{
  "num_hidden_layers": 15,
  "hidden_size": 128,
  "num_attention_heads": 2,
  "num_key_value_heads": 1,
  "head_dim": 64,
  "intermediate_size": 512,
  "vocab_size": 846,
  "hidden_act": "squared_relu",
  "norm": "rmsnorm",
  "norm_place": "pre",
  "norm_eps": 1e-06,
  "positions": "rope",
  "rope_theta": 10000.0,
  "rope_fraction": 0.25,
  "qk_norm": true,
  "attn_scale": 0.166,
  "bias": "none",
  "tie_word_embeddings": false,
  "parallel_block": false,
  "init": "normal",
  "init_std_qkv": 0.0442,
  "init_std_o": 0.0,
  "init_std_up": 0.0442,
  "init_std_down": 0.0,
  "optimizer": "soap_variant",
  "learning_rate": 0.00373,
  "lr_mult_o": 0.861,
  "beta1": 0.95,
  "beta2": 0.95,
  "lr_head": 0.00319,
  "max_grad_norm": 0.5,
  "warmup_steps": 68,
  "schedule": "wsd",
  "decay_fraction": 0.877,
  "decay_shape": "exp",
  "final_lr_fraction": 0.0,
  "batch_tokens": [8192, 16384, 24576],
  "max_seq_len": 512,
  "doc_mask": true,
  "train_tokens": 114200000,
  "max_steps": 7364,
  "dataset": "wikipedia_en"
}
Each number is 50 + 10 x the weight over its row's rms, rounded and kept within 0 to 99. Layers, rows and columns count from 0. The size before them is the row's rms in percent of the matrix's.

# down: layer 8 MLP down (transposed), 512x128, rms 0.194, rows 225-251, columns 0-127
# up: layer 8 MLP up, 512x128, rms 0.199, rows 226-252, columns 0-127
down225 085:53 49 60 40 35 45 44 51 50 48 54 43 57 49 30 56 58 54 47 44 44 66 47 36 72 55 37 53 68 53 65 41 68 54 53 36 45 54 53 48 42 43 59 49 59 42 51 28 54 52 41 49 42 58 56 64 48 52 51 48 37 61 78 44 62 50 59 43 56 46 43 51 63 39 48 52 67 52 46 46 50 47 54 50 69 43 61 42 33 62 44 52 58 63 43 44 49 46 80 84 42 50 50 69 50 64 50 55 61 56 64 51 51 24 54 56 37 45 56 45 50 49 58 42 47 64 57 56
up226 109:55 55 45 72 40 30 46 36 45 64 46 52 34 58 55 41 58 50 55 57 62 59 56 36 40 51 62 50 31 47 46 44 41 41 59 67 52 50 39 60 58 45 40 57 43 58 52 58 57 38 61 53 61 41 55 74 48 54 55 57 64 58 49 49 47 35 62 56 48 49 41 77 42 54 49 43 71 45 59 40 59 47 51 32 48 44 58 62 58 55 19 51 61 50 52 44 61 58 58 49 54 45 52 41 58 50 57 56 54 60 52 29 54 35 48 58 33 52 52 43 56 29 28 68 59 48 46 43
down226 104:54 44 70 52 55 60 63 46 56 41 36 49 28 58 69 41 65 50 40 57 69 55 58 55 63 48 63 45 53 48 57 40 53 37 46 61 45 48 30 54 54 53 55 41 38 52 56 32 25 43 51 54 60 36 49 63 44 51 65 43 43 52 48 49 64 43 57 48 46 54 38 55 59 41 40 68 54 46 53 42 22 51 63 53 46 46 59 39 56 49 48 49 29 44 51 43 56 30 39 54 41 50 49 58 46 72 57 37 59 61 55 54 69 45 39 48 66 39 56 59 46 53 47 52 62 52 25 54
up227 103:29 62 37 65 48 43 62 42 45 59 56 61 42 60 44 42 37 61 42 51 55 52 57 49 68 40 71 53 49 47 56 49 39 45 51 28 53 51 51 49 49 45 57 69 60 58 41 52 40 42 29 29 55 44 61 59 50 45 60 56 48 50 63 46 45 59 42 47 43 60 45 38 44 41 41 49 60 51 37 48 53 51 51 31 63 45 31 37 57 48 45 55 45 59 40 58 60 51 37 53 53 47 58 49 61 48 29 54 66 57 67 51 67 47 28 41 44 38 54 45 70 36 29 59 49 54 54 73
down227 107:50 47 59 43 69 46 56 58 43 46 48 22 42 42 44 48 60 48 39 69 35 36 38 40 69 49 44 51 47 48 47 59 51 46 42 59 53 41 47 46 52 58 57 47 40 58 53 44 50 53 53 37 41 46 48 45 51 62 37 55 48 50 34 63 55 40 66 32 56 29 34 61 38 45 59 43 43 50 58 52 35 59 64 62 49 44 54 47 53 45 36 42 55 37 53 43 34 44 67 56 54 70 53 41 48 47 43 48 56 42 36 66 37 40 29 44 78 53 47 45 51 56 64 63 45 31 58 69
up228 108:46 33 46 41 30 43 69 53 45 67 55 53 48 47 52 37 57 55 42 47 52 48 67 56 62 61 36 47 54 67 40 62 32 68 49 53 64 35 37 56 45 48 30 55 51 59 43 73 46 56 64 67 59 35 48 64 55 42 44 65 70 57 58 53 32 61 61 44 63 55 58 44 41 50 40 50 63 42 33 48 58 48 52 59 54 59 41 55 46 28 50 57 54 46 31 56 66 54 74 46 51 50 48 60 49 57 45 48 54 50 40 49 57 39 47 35 45 47 41 59 56 49 49 55 63 51 48 34
down228 108:60 59 53 42 73 61 33 54 36 35 43 53 45 45 40 41 61 45 45 69 60 37 58 45 58 44 45 38 57 43 57 44 50 53 40 51 45 49 28 51 55 54 43 49 44 28 36 53 60 51 50 56 40 66 56 51 55 51 54 47 42 53 72 42 47 45 56 50 51 53 54 54 43 63 45 35 37 22 49 40 54 33 45 58 46 36 47 62 24 39 55 61 51 69 56 43 31 46 32 28 49 40 45 50 46 53 57 49 47 62 65 70 51 54 54 57 63 37 46 42 61 49 66 43 51 51 53 48
up229 111:61 53 70 70 45 57 49 70 53 43 64 37 31 52 57 43 36 65 42 39 48 43 49 49 56 53 22 47 53 53 59 49 57 57 40 58 43 53 55 67 73 66 45 39 50 52 45 47 48 51 56 51 52 44 73 51 46 58 50 59 30 39 50 50 65 43 49 43 34 47 53 44 45 48 50 45 58 47 46 61 49 40 67 65 62 76 41 50 56 49 54 60 57 55 62 60 41 62 39 39 50 38 66 51 55 56 43 49 53 39 24 52 41 50 57 35 47 58 48 54 64 39 37 50 67 62 45 44
down229 110:32 64 50 53 60 65 56 39 48 44 57 63 55 43 53 50 51 56 42 51 34 44 53 45 49 53 57 45 35 53 41 32 63 47 46 59 67 53 45 53 55 65 68 56 56 43 46 34 57 51 68 65 57 44 52 48 54 52 38 49 46 75 35 51 49 47 69 54 46 57 66 59 66 51 57 52 49 55 55 51 48 31 50 42 52 40 42 52 53 45 48 28 55 54 68 38 53 53 75 45 45 48 54 34 46 66 50 30 47 65 45 41 69 34 57 58 45 65 46 62 51 42 59 27 61 54 51 67
up230 096:59 68 45 47 68 60 51 36 50 41 50 68 60 50 49 43 46 47 56 44 75 68 31 48 52 58 62 52 42 59 45 55 35 36 46 61 49 57 62 24 41 56 55 49 31 39 37 44 55 42 52 36 41 71 45 43 63 54 49 45 67 46 66 51 46 58 53 33 45 74 57 41 36 50 62 54 44 38 48 44 48 43 34 47 51 50 55 40 54 48 57 47 47 62 47 57 54 53 44 36 70 37 46 65 39 36 44 52 38 48 43 49 47 50 67 61 55 35 36 42 55 38 39 44 51 40 51 52
down230 094:36 55 43 54 69 53 39 45 48 49 49 45 52 34 53 48 28 47 43 59 45 46 46 55 56 63 50 63 53 62 49 52 37 50 46 39 36 53 50 60 45 54 65 34 56 42 45 32 61 30 63 61 49 39 56 51 51 44 39 57 54 41 43 43 49 51 52 42 43 64 57 59 53 54 67 54 55 73 56 48 60 24 39 50 41 53 48 72 68 54 53 56 42 63 44 60 53 47 55 54 58 36 38 54 42 48 55 63 58 38 44 60 54 41 51 44 48 28 53 23 36 26 48 26 45 52 59 42
up231 098:43 62 42 54 45 34 42 53 43 55 37 45 48 36 36 48 40 46 45 40 59 56 48 37 59 46 62 37 53 54 53 66 66 43 45 48 55 44 55 50 50 36 51 48 54 58 51 41 46 41 62 52 32 39 53 29 33 61 36 44 62 51 53 53 44 52 48 42 48 31 41 54 42 51 55 63 44 50 45 59 58 47 63 46 42 43 55 64 55 75 40 58 48 58 47 54 53 64 62 32 62 37 58 43 49 33 46 52 48 41 52 45 41 61 37 61 52 64 29 40 71 46 50 59 52 11 43 37
down231 103:47 44 36 36 74 56 50 56 37 62 52 38 35 41 44 34 52 50 59 27 31 43 34 52 54 52 56 56 52 51 65 32 62 65 50 61 46 46 55 39 45 58 51 63 42 44 46 54 43 51 61 52 48 41 28 52 44 30 46 32 32 67 46 45 51 41 47 51 44 21 45 64 41 51 51 46 36 51 58 40 46 57 45 62 40 41 46 49 50 55 41 44 44 59 50 48 51 41 41 52 55 34 36 44 58 39 45 46 41 29 52 58 66 43 54 53 43 42 64 54 25 46 43 59 47 46 38 39
up232 104:42 56 49 45 37 43 47 44 54 30 40 61 29 68 45 51 44 42 53 48 43 44 37 53 46 44 49 43 53 55 37 63 50 52 58 42 29 49 55 58 54 50 31 59 62 57 39 52 56 48 44 17 60 70 50 58 49 53 43 46 54 59 54 46 51 64 44 49 74 48 47 56 45 48 48 65 54 69 47 34 58 66 50 49 44 57 57 57 59 53 56 49 38 36 62 47 79 36 56 60 57 45 30 31 39 60 54 61 64 54 48 46 41 55 63 49 46 48 48 64 57 43 62 41 60 50 65 53
down232 108:41 58 38 29 52 58 52 42 65 62 78 47 43 43 53 39 53 68 34 46 53 57 60 51 47 46 60 51 37 52 45 32 53 62 73 69 50 35 54 23 54 50 57 51 51 54 52 60 60 45 57 49 45 38 36 46 51 45 57 49 53 49 40 51 54 49 38 55 49 35 49 43 56 73 48 44 57 61 60 66 57 51 56 49 68 62 45 35 51 43 37 38 36 58 54 54 62 54 35 55 51 54 30 57 59 34 49 52 52 52 49 38 43 34 51 53 49 52 64 56 50 32 59 38 45 46 42 27
up233 102:44 40 44 49 52 44 42 59 57 35 61 39 55 44 47 59 48 37 46 46 72 45 62 63 51 38 64 69 54 71 62 45 46 49 47 50 50 48 67 51 47 50 46 47 34 45 44 66 57 31 76 39 55 47 71 56 66 52 34 56 62 48 67 45 63 38 26 64 57 48 55 48 62 55 54 69 39 55 42 35 44 37 49 44 62 54 37 40 41 42 42 65 36 41 53 36 63 51 53 49 55 41 69 59 48 46 47 57 53 42 53 55 46 67 55 48 43 44 53 42 48 41 36 49 52 38 67 56
down233 104:36 63 45 58 72 37 36 38 54 54 56 66 57 39 38 47 68 45 40 48 45 66 50 46 67 58 47 44 65 56 69 43 52 58 47 33 42 30 49 55 47 49 41 53 55 50 54 63 41 43 75 64 40 50 16 54 46 57 45 35 44 58 51 48 63 51 59 54 43 53 49 41 59 73 51 46 36 46 65 46 58 45 61 58 47 53 44 55 60 60 61 34 47 34 35 33 55 77 49 43 48 54 48 45 54 51 47 50 64 51 46 47 48 48 38 60 47 45 56 65 63 52 44 54 46 50 46 54
up234 097:78 53 49 58 60 43 59 47 53 48 54 39 58 58 52 40 59 45 59 50 47 62 51 51 34 77 41 56 49 49 50 61 32 60 59 52 40 53 60 63 52 32 44 42 51 57 55 41 51 56 69 69 55 60 44 50 44 57 38 53 55 42 57 32 41 42 50 59 36 57 47 41 43 46 39 58 53 44 62 48 35 44 45 60 60 42 50 46 55 68 55 58 35 61 62 40 61 31 42 42 46 40 49 47 48 50 51 26 48 50 57 47 48 51 52 73 77 47 48 37 54 49 32 48 38 60 75 56
down234 102:56 39 51 55 57 73 52 48 42 33 59 68 66 54 58 42 47 49 61 49 62 56 55 54 34 64 57 59 35 43 49 53 43 57 53 52 46 68 55 21 45 52 54 52 56 55 42 37 58 47 49 52 58 51 69 67 38 38 49 39 63 49 60 42 63 63 60 39 50 42 35 60 48 40 46 63 50 58 41 52 54 51 50 69 57 57 54 56 41 61 54 50 42 61 39 56 46 58 27 37 59 60 56 36 30 61 36 61 57 54 30 41 41 41 57 51 39 50 50 58 44 46 40 56 55 78 46 48
up235 114:58 54 65 38 55 50 66 36 60 44 55 65 67 49 53 43 65 31 69 33 48 53 67 49 54 53 50 64 56 43 52 40 41 56 38 55 51 45 39 42 40 47 32 45 52 64 38 60 47 47 51 35 39 39 41 55 59 54 50 62 51 54 54 24 62 60 53 50 41 36 58 43 34 42 59 32 33 43 30 61 47 64 47 41 59 56 55 44 50 60 45 49 51 33 54 44 45 54 50 47 56 44 46 35 50 58 72 59 54 46 37 41 52 47 65 52 49 65 33 72 52 34 44 42 51 54 58 43
down235 114:72 43 52 53 65 40 71 39 50 58 49 52 33 45 41 61 56 50 34 35 58 49 44 70 54 45 54 53 58 38 55 45 45 45 48 62 46 42 62 59 60 62 53 61 37 47 58 44 49 43 45 65 70 58 50 57 33 44 67 51 41 58 69 54 51 44 64 44 42 68 48 27 52 55 39 47 53 59 45 44 71 53 37 48 46 49 51 49 52 50 65 49 36 52 37 65 53 56 65 54 60 34 61 52 59 79 46 46 34 49 60 37 34 55 53 50 57 51 60 48 59 57 53 47 52 31 46 63
up236 092:68 52 54 56 47 49 43 55 46 44 35 57 44 47 55 39 47 45 31 40 56 59 55 54 21 38 61 54 59 56 54 68 50 49 38 52 32 42 49 47 40 51 61 61 42 63 56 59 49 42 48 50 43 42 64 54 63 49 42 61 57 43 70 48 60 49 26 54 45 42 44 52 63 26 48 47 62 50 31 57 60 57 74 47 64 60 70 43 53 43 41 60 45 48 51 48 62 38 40 56 62 40 45 47 36 52 41 68 55 51 42 51 68 35 41 67 37 56 45 48 36 40 64 55 55 62 47 56
down236 100:64 57 48 46 61 47 50 71 65 65 42 51 59 63 55 39 64 65 53 24 60 54 63 56 53 45 48 55 40 50 61 44 54 55 36 73 45 46 48 44 58 60 18 71 66 53 44 45 61 56 60 45 64 56 51 52 57 44 51 53 40 38 60 55 45 56 49 37 37 43 38 57 54 55 40 42 46 42 60 65 40 60 41 45 55 50 46 59 47 43 58 46 44 51 48 57 54 70 56 36 56 45 57 35 58 52 59 73 57 35 52 44 69 56 63 46 60 45 51 48 43 47 54 52 58 22 47 52
up237 101:51 27 27 60 42 63 69 53 67 27 46 28 49 47 51 43 42 40 49 41 40 61 62 54 56 62 55 64 48 47 68 56 52 61 54 42 39 46 50 40 63 59 56 58 47 30 47 59 53 53 42 50 61 48 46 57 49 63 64 44 62 64 41 56 41 43 46 50 50 34 44 41 46 31 46 49 44 51 49 46 56 67 55 34 66 47 50 47 51 54 53 57 66 60 43 42 68 51 50 42 68 45 51 41 41 55 52 43 49 44 77 46 57 44 46 51 48 55 63 36 55 37 37 39 73 63 47 55
down237 101:49 54 70 63 38 43 44 46 37 64 58 49 57 30 48 60 55 45 52 56 47 32 37 41 54 45 47 57 54 49 52 56 49 55 39 69 70 48 56 51 41 43 52 46 44 38 56 56 54 13 40 48 57 51 47 53 44 51 37 55 41 41 47 57 38 49 51 45 44 56 53 29 49 52 46 49 33 56 51 59 69 47 61 44 33 23 62 28 67 54 52 41 50 54 50 52 40 57 39 58 39 53 39 47 51 56 61 56 55 64 71 38 64 57 57 56 57 67 44 49 51 56 57 40 59 45 56 28
up238 097:49 45 44 49 51 44 50 48 38 48 48 50 36 23 66 56 67 56 45 50 57 49 62 40 61 48 54 29 39 49 37 45 47 49 56 69 55 61 66 66 43 44 51 19 36 57 39 49 42 53 45 43 59 46 51 42 48 59 51 54 61 48 63 58 70 47 41 42 55 47 55 59 39 48 38 41 31 50 39 60 58 51 34 63 50 71 57 41 43 60 49 51 40 38 69 54 44 50 46 69 48 50 53 56 74 29 53 60 38 57 58 41 39 60 50 54 34 37 45 56 59 46 54 35 54 54 49 40
down238 092:55 60 53 53 44 51 62 37 61 41 51 61 42 73 45 47 58 46 42 61 34 51 59 71 52 70 42 48 53 52 50 62 63 43 54 50 55 62 50 59 51 68 62 58 50 52 58 52 33 44 64 57 49 40 34 42 59 42 63 57 62 37 74 43 44 35 58 61 63 47 57 50 46 43 46 44 31 46 49 56 58 58 40 53 77 56 46 57 69 38 39 62 39 35 38 71 60 54 59 55 68 49 39 43 51 33 45 39 49 53 35 56 53 57 47 65 57 57 49 60 60 50 46 54 43 57 60 35
up239 112:53 50 65 27 46 40 59 49 54 45 56 58 63 62 36 39 37 52 60 40 51 71 45 34 63 39 51 47 48 43 52 58 42 60 50 42 41 55 49 55 61 39 17 42 58 61 51 67 56 51 44 43 33 52 48 49 50 53 55 51 53 57 56 42 60 59 62 49 40 44 53 48 58 39 55 60 45 50 48 52 62 61 63 39 53 45 66 46 37 46 45 41 42 44 57 57 34 39 59 40 26 48 18 37 62 52 39 41 54 60 50 56 47 42 54 41 56 61 53 52 49 36 25 40 72 45 54 48
down239 108:41 45 29 54 32 34 55 56 31 33 31 37 45 41 62 56 44 57 49 54 51 49 55 55 53 50 51 44 60 44 54 52 53 44 58 58 65 61 54 71 46 56 35 52 41 50 38 34 48 45 56 44 40 53 47 67 71 59 64 57 57 58 62 64 36 35 52 63 67 56 59 44 64 42 47 40 53 63 53 52 49 49 47 67 51 58 51 49 55 53 41 36 49 56 50 51 45 53 62 48 67 41 61 65 37 45 40 37 51 51 78 44 41 57 56 61 54 48 59 59 57 28 39 50 72 55 37 53
up240 088:45 19 49 66 44 40 56 46 66 48 41 49 42 31 59 49 49 46 60 45 62 54 61 73 39 50 35 49 43 42 51 53 55 64 72 57 44 41 43 48 32 57 59 70 60 49 48 48 55 53 35 33 54 74 52 51 47 63 45 64 46 68 51 33 45 56 48 54 48 63 39 49 40 47 48 53 49 67 43 46 46 68 65 50 53 59 50 57 48 35 47 38 44 41 45 43 50 60 50 48 62 61 38 34 58 53 56 35 49 54 67 41 40 51 51 57 49 46 49 43 60 66 64 53 55 55 33 62
down240 092:57 43 37 44 66 46 34 43 54 53 69 40 45 36 35 63 62 49 57 46 38 53 35 59 62 65 50 67 43 73 47 36 52 53 54 64 55 57 45 57 62 45 47 57 59 60 51 55 57 58 57 41 56 66 45 39 40 46 36 47 46 65 45 52 51 56 56 58 44 63 32 55 54 47 52 50 42 34 43 36 30 67 65 58 45 48 48 45 67 73 58 44 67 73 59 50 59 45 41 59 57 55 57 54 33 60 51 44 53 64 36 60 48 39 59 46 52 47 45 54 50 71 41 48 35 43 59 55
up241 091:61 56 48 56 68 51 62 47 52 56 57 46 63 42 70 51 49 52 66 51 39 51 60 40 49 46 46 34 46 45 62 44 37 50 45 58 50 39 62 66 59 35 39 72 52 56 43 60 57 57 61 43 64 42 62 48 63 54 48 54 49 55 59 16 49 53 55 50 39 51 55 58 37 52 50 50 37 46 48 41 59 49 37 64 47 55 45 74 43 36 58 63 43 54 39 70 40 54 54 44 44 55 40 56 51 34 30 42 52 36 72 48 43 52 60 59 59 59 46 58 70 44 48 77 54 50 50 41
down241 093:48 44 66 53 61 52 62 53 62 65 53 27 32 48 26 57 57 47 42 40 45 48 48 38 57 63 56 70 60 68 47 44 50 48 55 38 57 53 50 40 57 67 51 40 42 48 62 49 54 40 45 63 40 52 41 45 63 54 58 38 59 68 20 53 66 46 60 38 54 45 43 64 69 50 56 59 44 52 47 52 53 57 56 46 59 52 47 61 57 41 68 51 72 49 50 47 53 54 54 47 60 31 31 50 39 39 42 49 39 49 58 47 53 47 54 44 55 51 73 52 36 68 52 58 39 62 57 56
up242 094:44 29 39 48 56 50 59 71 63 42 48 45 57 62 50 48 55 42 50 47 46 56 69 43 54 49 55 77 50 58 34 47 62 50 56 55 50 42 34 69 77 62 42 39 53 49 55 46 57 65 54 65 32 53 69 45 58 40 34 50 31 44 47 58 42 49 54 59 56 37 42 52 43 59 30 46 64 55 43 63 54 53 45 33 44 69 48 52 45 39 43 60 47 46 64 59 51 73 55 47 47 40 51 49 58 41 52 42 63 32 51 49 56 61 49 51 36 69 43 43 57 61 53 44 46 61 42 40
down242 096:45 53 53 52 48 50 52 44 48 42 48 46 52 46 40 40 32 43 52 47 50 47 52 56 51 41 70 47 42 46 50 56 38 45 39 51 42 65 32 48 39 46 58 31 43 50 58 47 61 58 52 49 57 33 54 61 62 51 46 40 33 56 65 51 46 42 65 42 48 40 38 68 68 43 62 60 37 47 53 62 44 74 37 44 31 49 47 34 51 60 39 38 38 46 35 37 51 48 39 48 38 32 47 54 42 43 50 57 56 48 54 57 32 77 50 63 47 48 35 55 27 55 57 57 55 77 49 36
up243 099:58 66 64 44 72 41 42 36 43 48 55 57 44 44 54 49 44 52 60 44 64 70 56 34 32 41 60 37 65 37 57 30 41 64 45 55 57 37 46 33 54 47 46 61 52 47 63 57 44 46 45 39 46 40 48 35 40 57 46 50 62 40 52 44 50 61 53 47 48 41 59 50 48 42 57 45 39 52 46 66 41 55 52 44 51 58 69 45 33 64 66 28 48 36 71 58 52 47 43 42 46 51 52 38 70 52 45 53 48 47 37 31 50 69 32 51 40 37 43 66 56 42 55 49 41 52 35 52
down243 113:46 58 57 52 43 55 43 45 38 61 59 62 37 44 70 56 61 45 61 44 60 63 61 46 42 61 44 50 46 45 45 49 70 62 34 74 52 32 46 32 53 65 50 56 38 55 49 39 64 37 50 54 36 51 34 35 41 65 58 45 54 50 61 64 58 63 51 63 62 35 53 52 43 34 45 42 44 31 51 64 31 54 35 49 53 56 45 44 55 58 36 51 40 52 57 45 52 43 53 72 41 36 66 44 48 47 50 51 57 45 37 53 60 51 43 51 45 49 46 28 49 53 67 64 67 35 50 43
up244 102:46 27 43 44 49 59 32 44 50 48 41 49 49 59 60 44 53 56 44 42 37 41 37 59 46 45 49 44 57 52 35 48 54 50 49 55 56 57 66 68 53 53 49 54 45 56 46 43 47 36 30 63 42 43 34 49 59 51 58 55 48 37 59 45 50 58 41 52 36 68 64 59 39 56 46 43 62 61 52 62 58 81 45 58 54 50 22 55 62 63 56 35 62 49 59 47 57 54 57 53 48 43 33 71 54 43 52 49 80 63 51 27 66 35 61 54 52 55 44 39 50 51 41 44 49 46 49 53
down244 105:58 54 71 61 42 41 44 48 60 40 69 30 42 43 48 37 54 44 59 78 52 59 56 64 49 56 62 61 65 56 65 47 54 57 37 65 42 55 44 53 38 31 42 61 50 61 49 54 49 53 32 44 70 58 61 44 48 24 51 67 55 51 40 58 40 60 48 53 47 49 56 39 44 49 63 42 61 47 60 44 44 52 51 50 54 40 49 56 45 44 61 56 56 51 43 39 52 42 47 25 46 63 37 43 39 52 46 68 64 40 54 58 52 63 63 56 47 41 58 59 35 35 69 52 55 40 47 47
up245 097:61 54 50 50 66 45 31 39 43 54 38 46 55 43 56 46 54 38 26 71 53 43 57 50 50 41 39 37 46 45 46 38 51 50 57 58 22 30 40 55 51 39 39 62 38 26 43 52 50 57 51 50 53 46 61 48 43 58 56 55 45 55 61 43 40 48 51 43 65 47 64 45 64 49 42 44 36 41 67 44 65 65 51 50 48 56 56 36 47 65 41 69 48 34 58 50 54 64 63 58 33 47 39 54 64 44 43 42 58 46 40 56 59 49 51 31 51 42 36 38 46 74 65 47 53 50 63 55
down245 093:44 38 54 53 51 25 32 58 48 53 30 52 74 55 36 56 45 60 65 50 58 55 33 63 40 46 57 63 56 47 46 49 58 68 37 48 40 44 41 49 69 42 69 52 70 43 40 66 55 57 32 54 65 45 54 48 56 45 60 45 36 51 41 64 35 60 47 48 43 43 40 45 50 52 50 59 38 75 44 43 55 44 49 48 47 35 44 57 71 41 39 38 40 53 46 54 63 48 43 53 61 38 30 59 49 52 67 56 58 46 39 54 45 64 41 63 62 54 50 42 48 47 61 41 45 58 44 42
up246 031:62 45 50 45 50 61 58 57 53 46 55 50 26 27 59 43 62 47 54 48 55 52 51 42 43 39 53 48 65 46 54 51 33 49 55 61 58 42 31 55 45 35 49 47 51 50 37 44 52 63 48 36 30 51 62 46 73 62 45 63 33 48 70 46 55 47 65 43 62 47 39 48 41 32 56 58 29 48 52 33 47 39 35 42 46 43 39 51 31 46 68 37 58 43 54 45 53 55 51 29 65 34 66 51 55 57 45 33 51 54 56 56 32 57 38 54 55 40 54 51 55 47 33 57 54 59 47 43
down246 028:38 28 42 50 61 58 63 57 64 54 60 38 40 62 54 60 39 58 48 63 45 43 49 50 48 43 50 64 51 61 61 33 44 50 66 51 61 49 52 60 35 69 77 53 69 34 53 37 62 55 41 49 53 61 49 37 53 48 62 41 50 53 47 54 60 50 41 51 63 46 53 24 51 65 58 50 49 47 44 55 51 58 48 51 44 49 50 60 56 46 64 53 75 28 53 45 69 54 52 41 48 47 59 52 56 42 68 64 45 67 56 51 68 57 63 54 59 55 51 52 56 44 41 36 58 41 60 70
up247 096:54 57 49 46 53 55 50 55 60 46 57 40 45 62 61 56 45 52 51 26 50 44 31 60 55 42 56 44 36 50 50 49 47 35 55 51 39 56 38 66 40 38 35 47 40 28 52 55 65 72 49 47 52 44 72 70 48 51 29 48 39 39 56 34 42 67 36 49 39 59 56 36 53 64 54 36 41 38 46 63 52 42 54 50 59 37 45 60 64 58 42 43 49 50 36 55 54 41 45 44 28 40 48 52 69 49 39 44 62 44 46 57 35 47 42 43 51 61 51 52 44 45 25 49 55 43 73 45
down247 100:55 35 39 42 59 35 61 59 38 53 54 70 51 55 55 36 52 38 36 57 57 50 62 57 53 55 49 46 62 58 48 34 59 48 34 40 54 57 54 56 46 72 38 59 57 42 45 41 27 51 53 55 36 50 60 70 55 64 58 39 36 52 36 43 62 41 42 41 40 57 55 35 53 29 46 51 55 52 74 34 47 68 58 59 46 29 50 38 38 35 62 53 62 44 56 53 49 42 44 58 40 56 41 60 44 40 50 58 60 63 64 59 52 38 53 46 50 42 55 57 54 57 42 44 55 60 34 65
up248 109:51 71 75 40 55 61 48 54 45 40 61 57 57 52 50 44 36 35 34 48 46 44 46 54 38 52 62 43 60 65 38 39 44 42 56 57 47 36 59 53 46 76 38 63 56 48 45 45 33 47 43 58 41 55 38 42 51 59 40 42 23 55 51 62 56 45 58 37 53 24 26 63 54 55 65 55 49 34 45 51 49 70 47 64 56 47 60 67 61 61 49 47 59 67 45 57 45 60 58 33 37 46 63 50 44 60 55 40 40 47 40 57 40 37 37 56 50 49 52 54 52 53 56 53 53 58 56 46
down248 104:30 45 64 55 57 58 42 47 51 59 46 53 53 50 38 59 66 49 51 55 61 52 61 55 54 43 65 66 46 37 61 68 47 65 27 50 56 58 53 30 65 50 47 53 50 56 60 44 58 52 57 40 60 55 47 43 69 43 35 42 47 47 50 37 38 41 56 46 47 45 38 41 50 49 60 50 19 52 56 60 55 58 75 61 39 64 27 46 47 38 45 60 38 47 38 48 59 51 43 49 56 61 32 54 32 45 45 64 71 53 62 52 41 49 62 46 42 29 48 47 41 43 52 50 57 41 46 60
up249 104:54 40 54 54 37 40 52 58 47 49 44 42 37 54 56 37 46 84 40 73 38 50 58 44 53 62 72 46 62 43 48 46 56 47 43 28 55 51 81 46 48 34 55 47 43 60 37 49 46 34 58 48 44 62 37 61 51 62 65 48 62 53 44 51 51 55 44 50 56 42 63 42 34 44 60 55 41 51 52 37 44 38 71 46 75 39 54 44 46 44 44 44 57 41 57 59 55 47 42 53 48 64 61 52 62 58 51 68 62 53 60 46 63 37 46 57 57 46 51 59 51 47 41 56 70 47 43 42
down249 112:61 56 56 63 66 70 38 36 53 64 48 49 58 43 43 64 61 56 32 45 64 40 49 50 44 50 45 52 41 48 57 64 67 46 46 40 61 45 61 64 59 57 23 63 48 46 53 58 45 48 57 46 51 48 64 41 35 53 42 53 48 45 79 56 39 30 49 43 37 44 53 60 49 69 51 57 40 42 34 61 60 50 58 48 65 53 31 67 48 37 39 42 49 57 40 41 40 52 41 46 44 67 50 39 56 68 52 61 41 63 49 46 44 33 59 67 36 46 55 44 58 36 50 45 55 46 47 47
up250 104:45 58 38 66 55 42 57 71 63 44 52 55 51 51 50 46 57 49 46 47 68 37 63 49 43 43 34 57 45 31 60 38 52 56 44 69 66 57 58 35 51 49 50 49 49 42 40 53 57 62 39 44 44 45 41 48 53 47 43 42 45 48 60 77 55 50 55 69 54 35 67 56 60 65 60 51 30 29 48 43 50 56 51 59 51 46 57 58 40 49 44 47 36 46 47 55 59 46 52 47 67 48 65 43 47 56 42 56 54 58 28 35 42 51 45 39 49 55 63 28 58 27 50 20 48 47 51 42
down250 102:36 59 56 59 65 64 51 54 80 41 39 57 43 54 38 39 57 55 61 41 33 58 41 46 58 52 38 51 66 34 46 57 40 55 55 47 57 34 57 49 35 53 56 53 57 47 64 43 62 42 42 45 55 40 28 50 45 59 55 44 52 54 67 62 52 52 40 40 52 52 45 61 31 32 48 29 62 66 48 29 41 49 42 52 69 64 63 50 63 46 57 49 43 42 55 71 58 59 48 60 65 42 54 60 41 54 50 43 43 51 56 56 35 58 49 47 54 44 50 59 43 50 55 43 38 69 43 66
up251 116:56 53 36 55 47 51 54 40 44 58 37 40 44 49 56 29 42 49 63 35 56 52 36 45 71 67 53 56 47 63 56 57 48 42 53 43 59 40 51 59 60 55 41 71 47 64 38 50 42 47 50 35 66 34 53 28 55 57 52 64 33 52 34 29 52 54 58 52 55 44 63 48 53 55 52 47 49 62 45 18 58 33 45 46 50 44 43 50 51 39 33 38 56 50 35 54 66 53 39 55 59 63 43 41 44 57 47 42 55 53 36 44 61 33 38 58 54 58 58 34 42 34 49 58 60 42 42 41
down251 122:45 49 39 45 50 53 32 28 35 49 52 48 71 47 60 52 50 66 36 48 57 66 43 52 49 60 40 52 26 50 50 56 52 37 48 49 57 45 44 63 62 67 43 56 42 53 57 60 61 43 49 34 60 36 58 36 46 67 67 63 59 47 54 39 51 45 58 52 62 65 64 51 36 55 42 51 63 53 67 52 56 56 34 52 60 48 45 31 37 39 64 56 30 47 41 48 48 56 41 44 76 25 51 36 49 50 60 58 54 47 45 44 54 48 56 58 33 49 59 55 40 49 35 44 55 38 46 43
up252 103:44 58 49 69 46 49 56 39 46 48 45 61 56 49 46 58 44 56 40 60 53 70 53 37 23 48 45 61 48 46 54 42 41 38 45 67 50 47 45 56 53 51 41 60 61 57 46 65 50 49 57 44 54 42 61 48 43 64 54 36 66 52 69 30 58 55 52 32 49 62 54 28 41 52 59 67 52 43 57 26 52 74 36 41 56 71 50 40 34 53 66 36 60 37 58 69 50 60 43 61 47 47 63 40 57 38 44 53 44 56 58 45 36 45 50 60 46 57 43 57 44 50 40 53 57 36 64 50